Weights of a small GPT-style language model, trained from scratch on English Wikipedia: biases.
Each number is 128 + 24 x the weight over its row's rms, rounded and kept within 0 to 255. Layers, rows and columns count from 0. Numbers have three digits each. The size before them is the row's rms in percent of the matrix's.

# layer 11 MLP up, 512x128, rms 0.0807, rows 104-309, columns 32-63
098:157131142157130159124123100169151139120169099123115074136159147114136084066100104104105131105165
103:140161122107107131106118090109157125156137123172130139159163156214103147157100126148141159130093
078:098117078097092100138133065123150101092108078146113141128111147172152095121116118122104143137143
103:114113105100148133122135122176137138171137171130090141168076121141104098132109095130155116153087
097:153171113140164111083104086133098087127153186174129140152161167175105162161138129155128167173144
107:104112117100121078140131080080154120164070116135134122132170154121094107179124118120165130104151
097:116120084135153141127147134148126159112146112117113089157105152149131179135095120125132097123190
112:191124147124099168115099131135119157145097124141119094130152169171114143104099110114125100127132
108:148120125133130126137144126134113121152113173135129142107143149114134122137122132159167134149129
100:148134143088119150185110105147158137134100132097119143163177164120133131158138166131135092145156
091:113128162152103137116063090113103155119144125150148113110134135137102120096108117109135115177138
103:160112126123124109125110138101161147161140116142126185145140153127136125139132102108142122125144
093:102119138081118158120169152143155083160128168090170100168149144151133093120116141095134111146158
108:109123136182145171087154122125167114081111124121096121162118134115169109146124151111135083140166
105:161124126130139132087126129167165123119126159143102092156168128155115118154155143145120174139126
091:115115106102092110121128124134142102088110135119079138135123179130143094128082072092127165135127
099:126087181108141150130100157161137129112125122102151135162120172116146083106146128133143134132118
105:171147141127155111141120137133173120085152127142136131112111191159074113157133111118126163131152
093:083153107147120137151110172184151111120105109113149148131142103106143092169117169125121120117113
100:168108125126127150169095095115079150135125104168122111115127125109083120110106132145142145138131
090:108134123161132131058153130139175151115126105110134132090152162160155117193157124130131131144154
108:117093103150124136123102130164144102143103122168180160057099132144142144111100101092142133091141
106:110144132146123158108144150095101099124115129104142136161137171108177133134129131130167095122081
103:134135140163118128114126134133137139102090090088133113149104105154118132152113115185133124111103
091:164121166160140110164153128164155151078137089125098129115166126162146158146125090104112142154119
101:098103093153159118110070103137149093111144158176117098163130142167119122166096107106124108139102
100:142113132132137151122103149137174102160095137171142155145152150121153131124134126134111115073123
104:171098130128132083143136128172134122145115145099122145125132133106117133153143084115165151170125
100:124145140144115138128124151155138132127123145098097151124120118156128079106091089137117096179189
093:167129101130124127137079131146118133157142137128163097183163114140130155119098100135144082144130
107:121119112134099083132098124125095152149110134079121148121149143105143090085136130133147103139122
095:118098158159125106148089096183097145093117111100139107130114113111101132146094129122150111082126
105:123123151109102124147125147158117143094147130111105095124136118116146102102152117150138099088122
098:143122152115134103132109140126141152170103143151141127099083152129143155110149094151127162164116
108:135112171095154156104142112132107142143153120147150133154129126174112167149125120146142166147132
112:137141099092114135124093113156118152132140093111146161116161124113092089135094120147142136108144
086:203119191144138116093139143089155178125142142088122141122134184116056143085115148134154130141136
101:139145120104134115120136118180110129137133152171134102113136159115116106175092128150117133086146
093:140116115103082109140148124129098158135089185126124104141153122146113149138130149136116129151137
100:132076141140169147140128086128157142108095128132106111159130132108133131103107080087155084142134
100:151112145125111152101089152101141122066092158130108100122143140172149148119120106122135126140147
115:138112095135131115119139101160157127161073136166071146100129162158111120157140142147161145153155
101:143086143068125119126124151120153144147126122157106096111097186134096133122095143119128070129124
102:104137171108155124127170147121136150098126144152144115111095142163087126080142110121158100136117
105:174127145158126147129085123116120180079131141154145138148162141139114136136138059132154150144145
107:121123142130110101122123155147169124151128135151121137118094137154128121177099129125109098119137
102:111114128153100124132140113120134179127100131143161122133134156127099110106161098140136114107116
103:133180151115125126125135097127122121139123117101160136137121145169129138115144126146150172104125
109:112093116181129101117132126126128096122121104160142180129095136141167115130132110164116080163155
094:191088172146159131157138105131140142117149133099127130141086136155146127112119104129119126140128
108:098115085108149105087107129105140117096129119140153119117096156128129118170146092108107107134177
109:074160136139091137081089110138110140092104128132154129164087113115158146110139123109117083109123
094:111104166138133138106111131147165175065166122134149138139126140144150137127108103143126144135112
113:187117108123129071139105150092121106152150143124159169137142125135159142073158118113119110147079
091:134118139129145118122174149163153162151109137129097125146153133156104111125124100177136184084148
096:156129130103163117122161102138142126104128121159106165124170148156090146130115112109161157157128
109:097128101150149137078179116145117144103099108161109125119120162144154106104107172110160155097119
100:115154134127160139142105128149130125140141133133138115104129140144138073148127156130165148077134
104:148082145153149176109105104121140110107114171122144147138116158148123104129121125140108152146151
106:148164106113126134081094122126131107125120152125062097135166138153137107108102140139152115094134
099:091134135123108133131134151137128126166120140094145110163130136156076148114146090124085117130150
092:099149095124116177065148132123121071106087113149137114133159119124122138133135072124115159116126
100:111127132124138156128154161193120135187107161103102138146122143165112130128164136113116072132120
112:104146147146127126122129094126125115153164074145158134140121124180122123126123100153142095108114
102:141125127123111136131127099126116097096149171131171136095124101123075115119133096095151130123115
087:095131166071145090156111122126105166157139158139206099118125150151115145144143112159102129146095
106:133161138080096152148142095125131108108122149128148111150142118106099111148134154136130128122119
102:144126152111158154120119136126119156137138152207150142103111126148181088124137099126151116108120
102:089134132146093113145125129133116097166116117128112116166123126077169145128130099165161085165140
105:132126091125119070108135160187111121131108138158096128135139116119088159103118139112119137102091
102:123157134133113138135136136136125162113106152149137158111121106154097144156107152105174143127158
092:104136127125125130104189110112122108112163137148119132135154166132164103151135122139137127102127
097:132147158124117114147168132136110084172098161126130105164133122101147136103109102127160129092114
105:160169150127116092145118175141136162150085117096131162142178133125144113145132126169176118172114
096:151113112120155093110099085121119146089127145097124152168116161121161130159173124155122111155148
104:102146122119120153134135123088142121088120105171147099148156120132128130110128135135106083138104
101:111109081123108158081138130148151128170155195151136105117127154134112144145105122134164150124135
090:169140110151119136119137112126123126123121121099148163095146158136101091129148125122150128144149
113:110130101095138143127100119142154117173114128113183143089115165120141109112109105175139098127084
104:123122106112171104109141102127139134132140123095097116154146162124126142102136145104156139112146
097:151169139106108090117088134101109145116157158138146165119130127098108104073120131144171113112081
096:139138156124125156113143104145125173097142113133092130064103173152106097095076123134154137138165
088:096111106135120125083115063129123131155115121126114122095100127093116131134153150106103153192099
103:205132113070139083128109096099150132144112129155130178122138186118128117166111084122146154116093
099:158098129121129109140110129103152134152139115135097125096109080112100156161124144109159097097131
093:140135091112183131086148127139093131153117131144118114105148157161073124141123129112144109092132
105:083107087100135112103126132163130134121125126159096157128122145126129132138093099137139105142139
096:172119104142132169141074171129116151120114136164126102168150152145148136104108146130124116115130
114:139072126108101130174139104137101131089112115107147111128152144110143130109145128142124136152124
103:133154083126138135081070138132103112128093102119161122125153152136136125139057133137138133137124
092:180110152142132114110147117147147118163160151105093154142161153142102116157120180125159123132147
110:106118153106170147127106132163153120124069117145141107162144127105109124102085132132134102129116
103:148133098123143149087172117172120160148109149135103162130131159135130124141100136110141107154123
102:139140147147144136137114116153129123096136150153115101109151146116115098113083129132148150134170
097:130121098095165133115131132125103132156149133150099129100129158131118113105097079138155171110118
095:126118095132098079127118126159135098154129133134146138127172114143135137110124094107108182082132
109:124147140094115121089108118093111118138125110120139145156149112144126098120110130110128134128138
099:139141158129146088088100099086145113138131099136134113132152149103146126120144167098136151121120
109:104141173123088124164102061141109149161134137117114126144132141087134092132122149075134123150131
098:127091121144123107140117111188143107122112106103144121111162125116164140110144088139181122169135
105:083083117115131127159108105074144120121145119117099105120121124111106119151172109118125150121121
097:141140111129105169141120159137106149102165128134160114144097136137126106152133079109136160120149
103:083147217140114157163141125137119151122098109140164134136148130128119146108108145122120132126119
102:118156108101109121092128144102192161124079119144130109128123152167149151131087117120173130126149
107:136095112126129120139140147142135117106121127142102117183138137136184151155138116118169123106124
108:147137124114092120146117127145136145147167116171153140132097137154167159157128117125143141112124
089:138156142135092083141079106102129083111165151106121116086174126121133140107093129098164127139157
093:127086170128133146088121155138114120185134132143149133127125175088143168166160140124151159137141
111:138143151150110172164115083128098135145123126157184110090161144143081144147166103149148138128139
098:146178119102072103124113126108133090131111143098093114148166159184146131076121098156115108127099
087:109083153123073104143138081148152123138138089113095142133100132168107113135135153131153122100137
100:146150119135146161098161139161104178111116098116113121157159116140102102116112107120114123109126
100:137127132107101106155131129161107143141078170132112133116156140132158139166100131124157146160142
100:123153131119100145094127115137112156143086127145138168122128144159086136158133111120120159098119
095:110105137108149131101146153136140128174118151170139158144128182089155147110158121147125125139101
094:104172099165139127136117119081127122096118159090128091131132146138069136123131166148160150139125
111:103151141119141109120144129157137128127152109113143127166163146139126120153125109131147134117110
094:123142155087114122152120108141174121129065152098128138143176193126109181183145132118139108113103
105:208112146142117159110145067129134175102140157123118136100122128145137114155070128106138105111164
097:108151107121122127071139092114140123123114141121164121120140146142120137119118096126141161083113
097:105150131101106096125119121171096134129115159083112069134131097106101133139140118125090133123102
111:134087117118131107112106113140132163085143106147128141110156142121158105104145131158116155133144
090:135163147142150149166121135091105119113098150129087145171125160153164099101116113163146155146122
109:087129133127085119111119128123140132126089146127125145118137151133091125161152089091101153148133
095:115082120177128160110104098124153153134096151141129121203141115174113132149140117135151162178108
100:107120129104105148132130187162099120140112152118124119120087147131116152152142114140120114131107
106:143149120139097114102110118114120133131171130148163112098140136172126092104141125146159139114124
097:105155130071134180154139086114143131101117162155140104093121142139083147114134102091134094079138
108:098123120133127095096111155113125116145112103128112136181125142113159148122124101072158138130121
100:099171119118109097140169111143150145120098100125099100139113162124100124122147160159111139123126
097:097141102120127107093126133107071128135146131133133132131121154102115123093131139124144107116136
109:067098164106130127152132061147139138125150163145116097120126131106096136167108120140150140143109
091:125100146139121132067112123125116126126113114131148106162116129123156147123113097116113135104099
097:144141143142115167130108135166147149110114129168116130119102134095144097132073090090148138109124
102:115095157122130121193155126164143137158111117121169091118101124119135094097098134144179115107131
103:089102132164152145129185146162105139133123168115079115149129157102124127123154148121159092129118
101:146121176108117143116127092098101130128109107136161083105103156169131145144087093126073131144131
100:131144090117136130087093161110104084145118113115083118158154143144147134094115115124131135099106
106:146131104131103144102088117136092116137134140141117118202098158094155128094102110131160091118088
097:159122174157127149131076141159121105135175122136077133102115140117150109137118119148140128163142
107:136097099101095089107092128094118120170145149135126143148107148090131089123144104171128109135143
105:163094121117161128144131129131133127127117110121081114103103132115133085096083095139193112137105
085:112151151095148081138103124109115106143132074159144119139172134140149117153081132141139118147099
102:107157095117113132145109141142116128152092127158154116111121135128110094162137128116147158139141
104:180128109095129103158132113161124113181082180099116139126120147202182113149121111123155131118108
096:108147169138063128157100141145138130174096142110113129119130107138181129130113174167162144106124
112:144142103135129123156122135146142140142129104119082162163147116123165065127154144110151130134144
093:110126149148102102110159085144139135163103083145109144080103159090088165136152113137106144106097
098:111137104136141132095112157119100151129088120136117162109164140113139115119163095103143144086156
100:171145139094117151104131144144113141132132126147139120153139118130129105109161119146116097109074
104:136166115117099142100115134171131151121135129129143088163139147095165145089107079120133092101142
080:139100113144143155109117102142154123147157159150121131141121130146124150083079116165126126146086
098:120136101092117104129141130127132127124113163141111117103124135131110103169169097141140105105077
087:120169120127095127150158142133149109138134177113126120160156150101086126123142105135151110138134
093:107121094134116127130151101142121152113114127102082141172137143057106087111126101135156150084124
091:139134080115121141112148121163166119155101143161137106146142133137129097120117098110138098122132
099:117173095134079116159118185103111147098108151171098100130145161133121133140150103094114090136111
094:107135123117109140075111136121112144091109143148123116187120132164119117108102109130167142091126
090:131069066133132119155139101152149130144094143139124114152122166171160121106160111131144137095138
078:107122135147150155104144117156145141110102126102137130129181122137079136111130096116139152178141
105:132158094129150124081070173128105139126120116108108150125115144101129137094109154084144131128126
117:137113143149144145119151145137155112130132144150149120141145188120138122131158140161148137107152
099:103153127105147155131147121170110066136112131148102120133136151142130134170152099162125113125142
090:122168147137115081146123121159149115115098121127163123134175112147153116167130099143144135094163
099:074103123155134115140131115110069148135102131113108171116123089127114130089140129114124126081141
097:185134118103090112140097110148130107097151119126123126128135140137142127132154124125115134116154
102:111145116084135073097099155164135114152133144144092125116158142169087160108107146124117082127150
098:108166121081097065135164163155146147149129126169119150137115148102167128091107120143118160126128
086:125164110142115104082107128115130130113082129143164136108128143168100115126109147117087100140118
097:135125115156154133110111130111084108104115137141147102129106140124114161165089150109183107131127
083:165114097071099126128123135121074122115113143087138154132164158104119133113155141095109145151132
087:102089151106147081147111103124120125154141086113177146125081146137155125107159128114161085127147
109:116128137102143128157145115153111128128137098100128120138153121107147084108157160083117121112126
105:089113135152082093111143151171143131115099087163128107133116142107108140124103121086180154110113
103:180123067112135101126107113149136112106110135144114137107112166152155102165164116138124139115145
096:109093115121129130127143111140110116153128120168126117139155138128158106145109112118131140122163
098:070121117120149097146121146111104179092098166096134135144120151137133115147101108105106096136164
093:152114141066120105158094155152098140156124118148130151125138147117165112138088114134143155132101
099:168107142141101168149115110105113098132101121118122115123171109145143125123114139137135106159157
097:120104111092138132127112147113142138063098136177097128138123125171083129132142134141155105129106
096:108112135127107128109149127132156116116097144169119166112191059122104130142109151149141136131147
096:164154085076146153101087091121119106131128146154103137157137137134126132115118137142072124147128
089:142115136120151101090086133094086094105146140149121130139100136096119173112133134132147124137097
096:149172122072136111182098145105117145120132110117150135146119184105179093120131100144115140125096
100:141113162144121175153132130097093157139130184153147149148108160130119165115090143127139135135155
108:129125124125070106122121148163107124177131143111104132146149146204128144121152119104140108107140
107:152144123080127119118152117157150138191150141095144130159183156132143103092135146158148090184124
094:146146152107115133161157099112121146117141151146175131166095136115137136128129122122145140117105
106:160160131129123152119095160142154154116145113090156128131144160133153164131120108099143129096122
107:121135140135113129172117123150077144086106157159145132170132156095131093078131085113112106143172
099:101127157122137096090122124124114154148094115147127160138157164062139118123145117109134151135099
095:094187138074138155150154084130151126166100145099157091147140145140080127129139105150141125124118
096:147086210114124150122134103129105144079129129157097137124120142098117113146097124121149133124145
098:133117131116150124139107140075075121143068124131158124127125148121109123123107072108138122139158
100:088109131141099110119116094146121148138112126127100141146110128147105115136129106130129136101130
108:169154079117097140137130086134169133145138118121118154131164156125111143107143123111164086117123
093:121123143114175076095149075148127085113140110147096095166144129119112160154118142139140108110135
110:112173152130136095080108158132164108127125168133141166104123148157124105158133147154133123146156
100:141139139115136168169159097128122113175142101152183143142165163129113127162137135109140125122172
096:154138119127116119125150119155112115166125134140154111135089133124128093149115157178179180144148
101:158140111129127116154122120164165139131067136112142135143129138174140116132131104114149082086113
099:145128141097151159147089122165154128083095157128129122158105146112130103108183097132112155144136
109:102148136124118151167143143162072154091096120155091168128113167135127165123088140072168133123130
103:137112128132111127132101133135176129108102167135131096105131104102094108124146126154149074124146
104:107158102128115138126094172173090108118090095124097126145184144089113130087124148149142082089144
092:138092157091080159142119101152092079153095095118124148098175142121112099124091132161157122123139
# layer 11 MLP down (transposed), 512x128, rms 0.0809, rows 104-308, columns 32-63
111:117130131104141121087160130101183145096114156144114172104087148113109114093129144140137153091099
100:142152138155180142139134130101091102186130136149162145140104149103114114112153141119096119115136
080:098167163092149166134137130136156099130150157133124132136128186142101122137134123139145104177113
098:108167089143130126160123095124135154093135133121130112145101141083162112146155131119103106120091
111:134130131065134131118155129102094100161115123061116146123127142121154115130106155112121130132119
119:126173117120104138188121171149112182138150145127132137140127160125155132114135128122119178119140
083:151126184136112142132156114107115109129107101147151142074135141115083120141106138129121180132080
115:122115114099101106158168169087145133116110151136102113114144101129094128099142131115175088153124
105:167152118129113124127143125181158099132111136128120101125152099169144125166166114133166133112147
098:136121111154154112130149134135109123154165114133114141139148089129132177114147125064135123143150
089:127100110120131112160154131118135111146098118157109162105113119129162114181148142114143157107170
114:147116121134139161157143151114140141132100119081120115101083125096120159134082154094151129108127
099:152116130126113093103149131130078128160141131122120102109151073127123159129098120164137107159109
099:145138101147147136150083152157127113102135133176096135134119153117121115118113121084124112153132
096:153149158199108101108158121107092067116155130134120123151118118125102144145106169166132157106131
084:132145164111136126099150158147110142175122164130134114112136079155098115131163095116148100096164
104:135164119114137125133145132121099138097099127132173120164175107104129109136164081099088126133143
111:145122166139120113122107122096148128164124142135152080126118130166086136118147115108114113149111
096:113150098140139123105167148144151113117133106123101128137135078133110125111118140111164160193110
093:162137107131125155076162152122154094118124135138114143115141161154123116091111091140128158133129
098:124102108081113094154091122145138085167136110161146125136179115121092122100178125124112085117128
112:114133141176140105126184183134118129136105115149120136127144112120141150120076171080119068143108
109:125097167131117156149163138133115126138133135134125118112144086160119105165138131107176142139127
104:127127151108143123132163118157121147119120124069138114150096098114159100127151087130126098142122
092:116117169126135118160098103131111137170172128115162120098122108122159132142128129138165093147095
103:140131117133124108180158152149096148129123078124120115070177134142099162134143140139118101149126
094:156145123133118125146137138114150139159096141111099143123167090128112120149131166112111092114129
105:122117162099123123135111110179152136102107187138139124110146110128136141135126128138110117104139
104:141127148152097141113153149181129120067117111133138103134118138171077128152122146117119157140171
100:115155136141110102138119160091173068134131116153102102120115108148129162148097139109146129106142
104:119124097144110128069157143089182149141155150118051115121125139130135150178150148155157152092133
090:157126084095112128135160191154105151146117150171165123118128131177165115151173105078125124093154
101:141094144112107129101099143120138145125103158129148172101110109137091113137135126112124127098109
093:168163133110126142147134138148113152108142089200064111147146119123130100142093074150136111141152
102:139159119125144099138163127121150118067123074074127093143135165122072123101130143161085087149118
117:130116098111127117131136146145120111120128123158085101129158129140104148147172111155143142113114
085:110141132106138103158108134128122167106157100147139163151122101185133141178096146151150143124148
105:125096094158119120107187168127142107147145133138138111139161153100096114118095103157143149083176
082:147121138102147139141096129141163103130103124141120164112110165185105138114120105126094101149126
108:118123090178160119051129107136097121107144105150105148099150112120126142137143101152080167151136
096:126151108161142107122111195115161121139146121164115139118178155129153153155126164086136138121138
098:165113127154127134113107059147144112113168189119124140130086129130146143090087144130140128111139
092:136155105139173142135122150144125159082132157110106119162141108110141162149117114139094152136123
106:110115149126137088112137104152158149152153142113101125105118137160101113104179131156141148172103
097:170144118108149132181129134135111124130135125130141147101094118143172159148122139126144144162131
109:130149135157122123101167110156134152092103140149160138145127102155132122063130091097172136130128
099:132144143135114114076133159117127125156132118176124126126136114117184098154138142130122119098111
111:113111168168137130124154118138114106153168139095088133104090112145091144098103138083117160124128
083:149146151062157123106117156159129192153162157133124123155160160090092101123125153131150134147120
087:094158104125100085120127166136105136135130097142183151124105123127130154122124114087136148126116
107:158088129126130089144132146108150116150151136125127161135124119126147103101160158133161134104117
107:097142133142122117190148167130144125148151120104074157096153127094152113129120167126101142135154
098:132103158084132164118143169064149129116083163158135128150089139135160136159143088133161089124092
116:138137112179109095131121150178092106158122136125134131145138125146145116132180082110143149133136
093:153135157095132124163118118095128126119119147163121130162144097086085140109159125114116111136123
106:100113159173153160169125165141106137088125129121135129138133076113177105102117157128152091150177
110:101166102155132157099099116131123110096105148139116113097147166124157126158135130114107098133104
093:154144110167128136087155139129151156141104129104174111120139157157118179139098132128139133101156
103:133161068118127125117141122169129156147148142128122154116165145148117100136140110137105127163163
104:102150158102102121091153115118156153116124128125106100111129103121114144142147118134121147119133
101:117124137146163131119144118098145167089131095083110136143099114112122098170132110104139124127138
087:171139153135115139151123097110103167133105079185114092137105127106097138138069171119133114153134
106:118128166104139170139163168157138072121135136132116107116123123121128169121136125050096128120129
122:136139128148088099098131108139109127113074150173117130119135122123123123117165150097127140128117
101:145133139119109136102111123160140144132124108146139111055110118139136160136084144144112130094168
083:150132147101137151134114137118101137133120144103152149154091154190128141123109122147113147139133
110:131145135078126102145098102109098113113103076173144136181155158070156166179121145129147144092100
100:124135086138107145170102160125127142121159123086127106139128114091153169083122136134110147139139
106:142106110156118145159100131112132144082092145128112141071114090124110121141136126135125153085099
102:138149121119125144144090131099143130173132113111147155103100079093098124147153090137132090149151
098:116161140167126108133123126133114127127127141118125147127158130162100112139148114129137148087148
089:088153148111143160088072098110117143118145134126133129121154133131124105202137122136116130120110
111:129125132128146124142112157116165149110142140132167130118103119137128050127139119158138139109133
112:075133154135103181194099115108102147165132143111126078129170117131116099132126127139124121136105
100:138123143140117130145175116123140114165108125149173164092095137175103120100117185148094108126113
092:081144097128117111115115156114160126142135122167109169131131132141113123151152119094123152104123
113:141087100055168118174144122128103143119122138061120137186106148136126135113123149107127147136080
091:155133094139112099136134158150130089169134106134121148106101162127148169133166130112121103138182
115:115151135120147131096149145162109137110136112142110108148153160125102152182095130119116121165138
103:132141135121093138116154142174140142161130138127116126102162110127139138086144102174107145119117
107:120122127157128133089107134125122142108124111166113115124120131102111104161127137132119165116131
109:133124068144109125154156166140111119111149138116117109134135102136123164159111115099098134151100
075:128095118106134132167129102101140155085151104143090158079114119102120132130116085167140138105120
104:129154145120093143134138108146076111133166116151146133143171109130126157112088147110093089089151
097:142120159100125161126152131123132118132144113108161147138118128104111155139158145150147141071108
086:105135157143104135155127148091166137148142156096174141132115142156085119115150113135118128148104
102:145102093210155128084088114115148126127123106130140193088112071108144136110126155124122109126108
100:126131142134081078135131109100165087174087108148135116085124097154158131098110143126145204150117
108:109143142132164093136141139159129133149116144113125166168103136094095152110101101086086106091107
095:124145158132119120103176144121147118142077167119182126109083154132127149080158084169141134095159
072:132126118117158111130105115144122135133106106145126181180105125126164161095090126147115120183140
117:108105165113081130104179130133152109123163143160105103118100098144128174165149088113131142143123
094:128127154163135144179123118132117114134179095102128125134117087114150121140139111111128124181114
106:135138120113141105107075145109127144177139121092100179166124124113163131133132148148171127125124
113:131121158087125111081133128148075170094105135131149093147141153110127154112127138098109136124127
092:127094134121148168134128107188183160123081149136122122131114129096082120145114121123144143093161
098:148154112116118156126130123106132087138152133110142075163112153151126133163147161145095106125117
099:143100139129136174131116157161166108182128102088094145139131130128152109130123128126156101123142
105:141158115159180129129147091127153117113168113093116101123100093149113148169137078122134127139129
113:119155113143104095149133156101151117174150155105113137131116125137108083126122113136155143135111
090:155117120107146142129142100125132128130156125132146064152135118106114121140090142079103131104103
123:120120159109141109142164162097124122104108131106111090180125095135158095097166132130108140119168
099:124072175144161137145165122132134112120157119160098146078107118138121121150157119155157150126129
113:171074154114126101098140095113097155115112152149090060109144113125117146110144123139126108138119
112:171160127079091129128140161090135130139096135126144129077101122123116179086105145137105122148117
103:125073123109118143102144162117129098176147142151137130155127123150141111133147161170112118130100
091:129133130145122166131132151125133165112130097149108140155089180140120118156101133107148182087156
082:150138147157142141149142118108160124117114118122131150110139127152117131109103128173148133115086
105:161157129146165119077122153131119126117163170149135118117163148132120165119155118118132133125099
103:135077129108119082178112120133127127137092106148125130083128107133135169119101152106106145097115
107:126156162122140158136129072108161104158098138094115132113129123117155102151107113150152143151144
098:124173133200150109125130147104163128103127129102141119098111117170130076143159084125149184104145
096:125118108157152118117117077105170125106155113178106133154141100131117151114134108102153134168152
092:148126150118107092113092144116186140104138183140155117107126107126087106137177101189116165116131
091:133110141168101147105114127172115124110145138154121131086155101149079097161092136109155120065139
080:095103128144105132104119126177101136111120136151099146126133113165144163175094178110116157095129
126:119119124156148165129145083145107104132115154102128116178144131177130147149110105118144160125109
101:129094118135117105118122108166122113126112137124125139124133149123143122179139132136090170115126
104:110185094180131150115163115131128152104161126101148129119114135143100107131175104153142114136183
097:117127131093117123181133111159128152107160079154115089142160093180124136123116128133102142174170
081:119153106164144140106157140049117132103117141165139171106131107106147133129112132134144149153070
105:177129143186130121121137166101114107101105106146112174132141121143126125137110112141119122119122
095:152138089110064100159129140145106088149108139160144150134125155126144170161129129152111135141139
103:157123111147160096165148163157135132110121147126096119148093107141161150121113138137118100127095
090:116172133117157127121134085118138139086171091152158117178103141137103129124122161119107170119140
105:137121131128148106150125153101074106105115164139125130129087132079116128180133107133123143158127
103:162080169120132129130126121162150104079127093147120132091155136138095149151147127143133118150138
093:133135178166142114181105146106086131158080101138116138129117103124145119137113142163118108150126
116:128158135144124134110123085145101138100103127144128145147072140162134148082160126141127088123114
102:144128093106144118142099140142094162129147143138129130098126132102144124162134113128126114106117
110:144125169101090165126126091131135105147143101123127110136121125160153127090137160154121107113150
093:141104154142125066165148107111131103082122118132113133094137097102150103072133112112097139167105
101:091141103097131107085111106142101144120158090134143089144123139125116135131165088144152111118114
111:135140170150190096121136136107110166139157135150117148124132157132156107077192114104153112137118
105:152091134166108144168141132107150137161129120131161112129168109131132141151143169177120098136134
111:097123160102078160102147125099118154144136177125102136129118127105083119136097164108129135184146
100:173108120133178163104122148148130127192126119139172121162125150173133148135120145156097113157113
098:118144136079121095125161127194177096081148150147135123117142114133134113142088152140132151155125
108:139098143114134131115174108099185148162128151134131143111101198128081103137125064171123122159141
101:090120129154122159102073093127143131149111122112156132141158123094098178109163161135125125128082
102:120152123136113139109142148163125125175141118133123178148161101124153141141135149115091135083100
102:130142141102095083142115134137149113060109133073146160133115168115149120129129105143129107162095
086:148178131153165151097126154136132120110157148154144129110178098084097142153157142087105148114108
086:120133121127171084129102130093118111142112084132163107158151104106194132127152125099121160154113
094:120094111112081101128141113151141141127119095128145156168108110136112154117122114138105129164129
091:146135102140137102126136114116106142129108109122137169121102131143116107133077140104102093089121
091:115137147131142148070082113170139116139110143186141152131135101113116187115097145140118134095127
089:152118135133133128144112141174177131172120118084119102166109124150137194123122145164142122115119
084:128147139117097092166085117136122135098098113086095126193097087109100126115078111132076115151082
092:138137153135137099113141132128145102145142126143127128107109105121121116102156126138122138125108
104:128145121127157135137169131118162079079191145101142140100127090136083140113111146130122113124113
074:108121165125129114161143082114130102113151131149117138136118155121056119157116134177110102163118
096:136110113109123103119099134098160117120101146102105113135114115101130111065126151117123081175126
088:154097152111104115082131117121118160179087128117095174122164105139165110122124143154116138086127
103:107114144116161135152137117146119082162125109158166120150165120117116116141136176151126104142109
093:119115154128119140127107108144125114089116122138132127133157095111159130148121174111126117123131
097:126082128142187112160149084151113121106114093137113118127130136091110110128127101156095141137112
098:113105154120149128150093140128118114139105084121091104144181110131143123141145123150100139157093
100:110153131149156128079159069143106133115098129148096148110126130121116146086174107153093153163129
068:117146127142123114107118145149134104131118149158141166116111119122140127112130099137150101116160
110:118125146087124117176112146124151110137176078083135115147164133103104165137151157111117192104107
111:172132165116114148129133102142107144135122113125120134081153162131161130154161166138126135119132
115:173197138109163138103068121144131133142152109148144132121132162147105107172105139145088165158120
074:145164163147173148148132148139136143142129171172110168126128164152125146128147120201132122139131
093:147154126076117134139113098114134113102132108138104120110116115156131095154127128084121139101114
091:130094155125180129149137111111123101128131116110119147136119188120130157186145101140131119121105
106:147142112154153142104114151115117135117133137126150159134055134122107149132124124121166171101118
109:129085110101146163183111118097108117108116141094080139119142126113100114121125127092190103150082
089:144166109078171125159140109081155090085160126157105136108124134146112165098131115119099131124117
090:177121115148127102125136150114123140068130112124156151104161138081146119166104138126111143134098
086:091112159131077156134115152122173175132137165175107126100125122152096117155178146141136127103123
087:095117119108142121131137103179112145111123120139128164125109110147114112132100143123111127167153
117:153153150132114120132141095118131106179114130172129143140175144134079173136123172124106142101113
108:144121155112140121129154128118124097117149097115118146141178165121142138147115177208116122140150
108:133107122165113156088135163129118144147157175115136142122153143142121130115170097126150164119143
099:123146129119146101172148114126094143098159143130105134136100120124092116165150125113117087117108
089:125154119117176120143140134122111123128157177128141137119083128089165118135153130114139157120177
083:137146139192110130073140143115156110144102140139143103152111122132123112145154133126110152073116
102:134133142093151140084101163120194162105124129131082154107160151131097144130124133076148133138143
089:127172149155127092092152119123133119156164145126186105139098137145139114109117157112109129147147
100:133141146130154159127097147148102162143121139100123154127121114120139112206117109135143138115115
091:147127112097149129142114074108086117100141116129140179140100128113128129148109146129120134095096
091:128108115126109104092149094170077159098095125136115131104119139092109128093132146136083146136155
098:102134181123131175132133135169164158107187130160136128140140145107116145114113089130103111111122
094:064157091122159139091101135120128110092140126115137154135125093152113124095156133112106110141094
108:153148129137113165137134132161133106109133160122099132114133142141112130125130138158107176145126
106:101102136139156126112113115084121097106108101152111108133113137126146092112075146144121181136174
088:120131137160138134103152140161129097117140156128125147138120132112143160141164116105128130109103
112:163150133138152123095130107127134140171119117134137146147090091157099116125171091147135106113121
116:125128148126162138128128094119125114140130112125082108130116136139113097141113100125135112121127
098:137110110146083148137129139165159105099126133131149114098129157140143164088162091135145130067141
105:120095122156138181105131112099134108093159101142128107129151113132116135129161133111139122156103
100:113123123144134135137111124146132076115129105121091145133106103115107135102098133131129168109154
099:098115115115150160123112114133144131107150141109095127133100094135141080147086113128117101147152
094:108100145125124078088138140168154104134124151138111129138129154130148108083094129106120160115106
107:090153116104097102138107129137116106159113130082142121127134153104111121147112164119121120094149
095:106125120108155166122105087075106107143104119130159165108148113158148104145149104118135107139072
109:093104143120180146104141134120114135150148138146133104154094160140140136116144106113142093073163
088:134095113151078099147116149105143163167106145135144135151186075121131156109127139133132136076091
098:154095146150134165165116123126140095145162168163139107146110096142120114104198105128112134107110
103:140112162131122133158133144148171089166126137135084147122105131118172144125105119119117116152151
106:118143136153151123133111108102120153123172108158093125153133112130141161139164137097186114099077
116:146133113138119117126114161144117168130111133153126115135168126117120115114154172150165135122152
102:129157163096119153163125095113086148119145132092141150118132159116118128167157140106138165120105
106:161124114144124109138101115076149112134105099158158124159153106157137160119074124127137095163118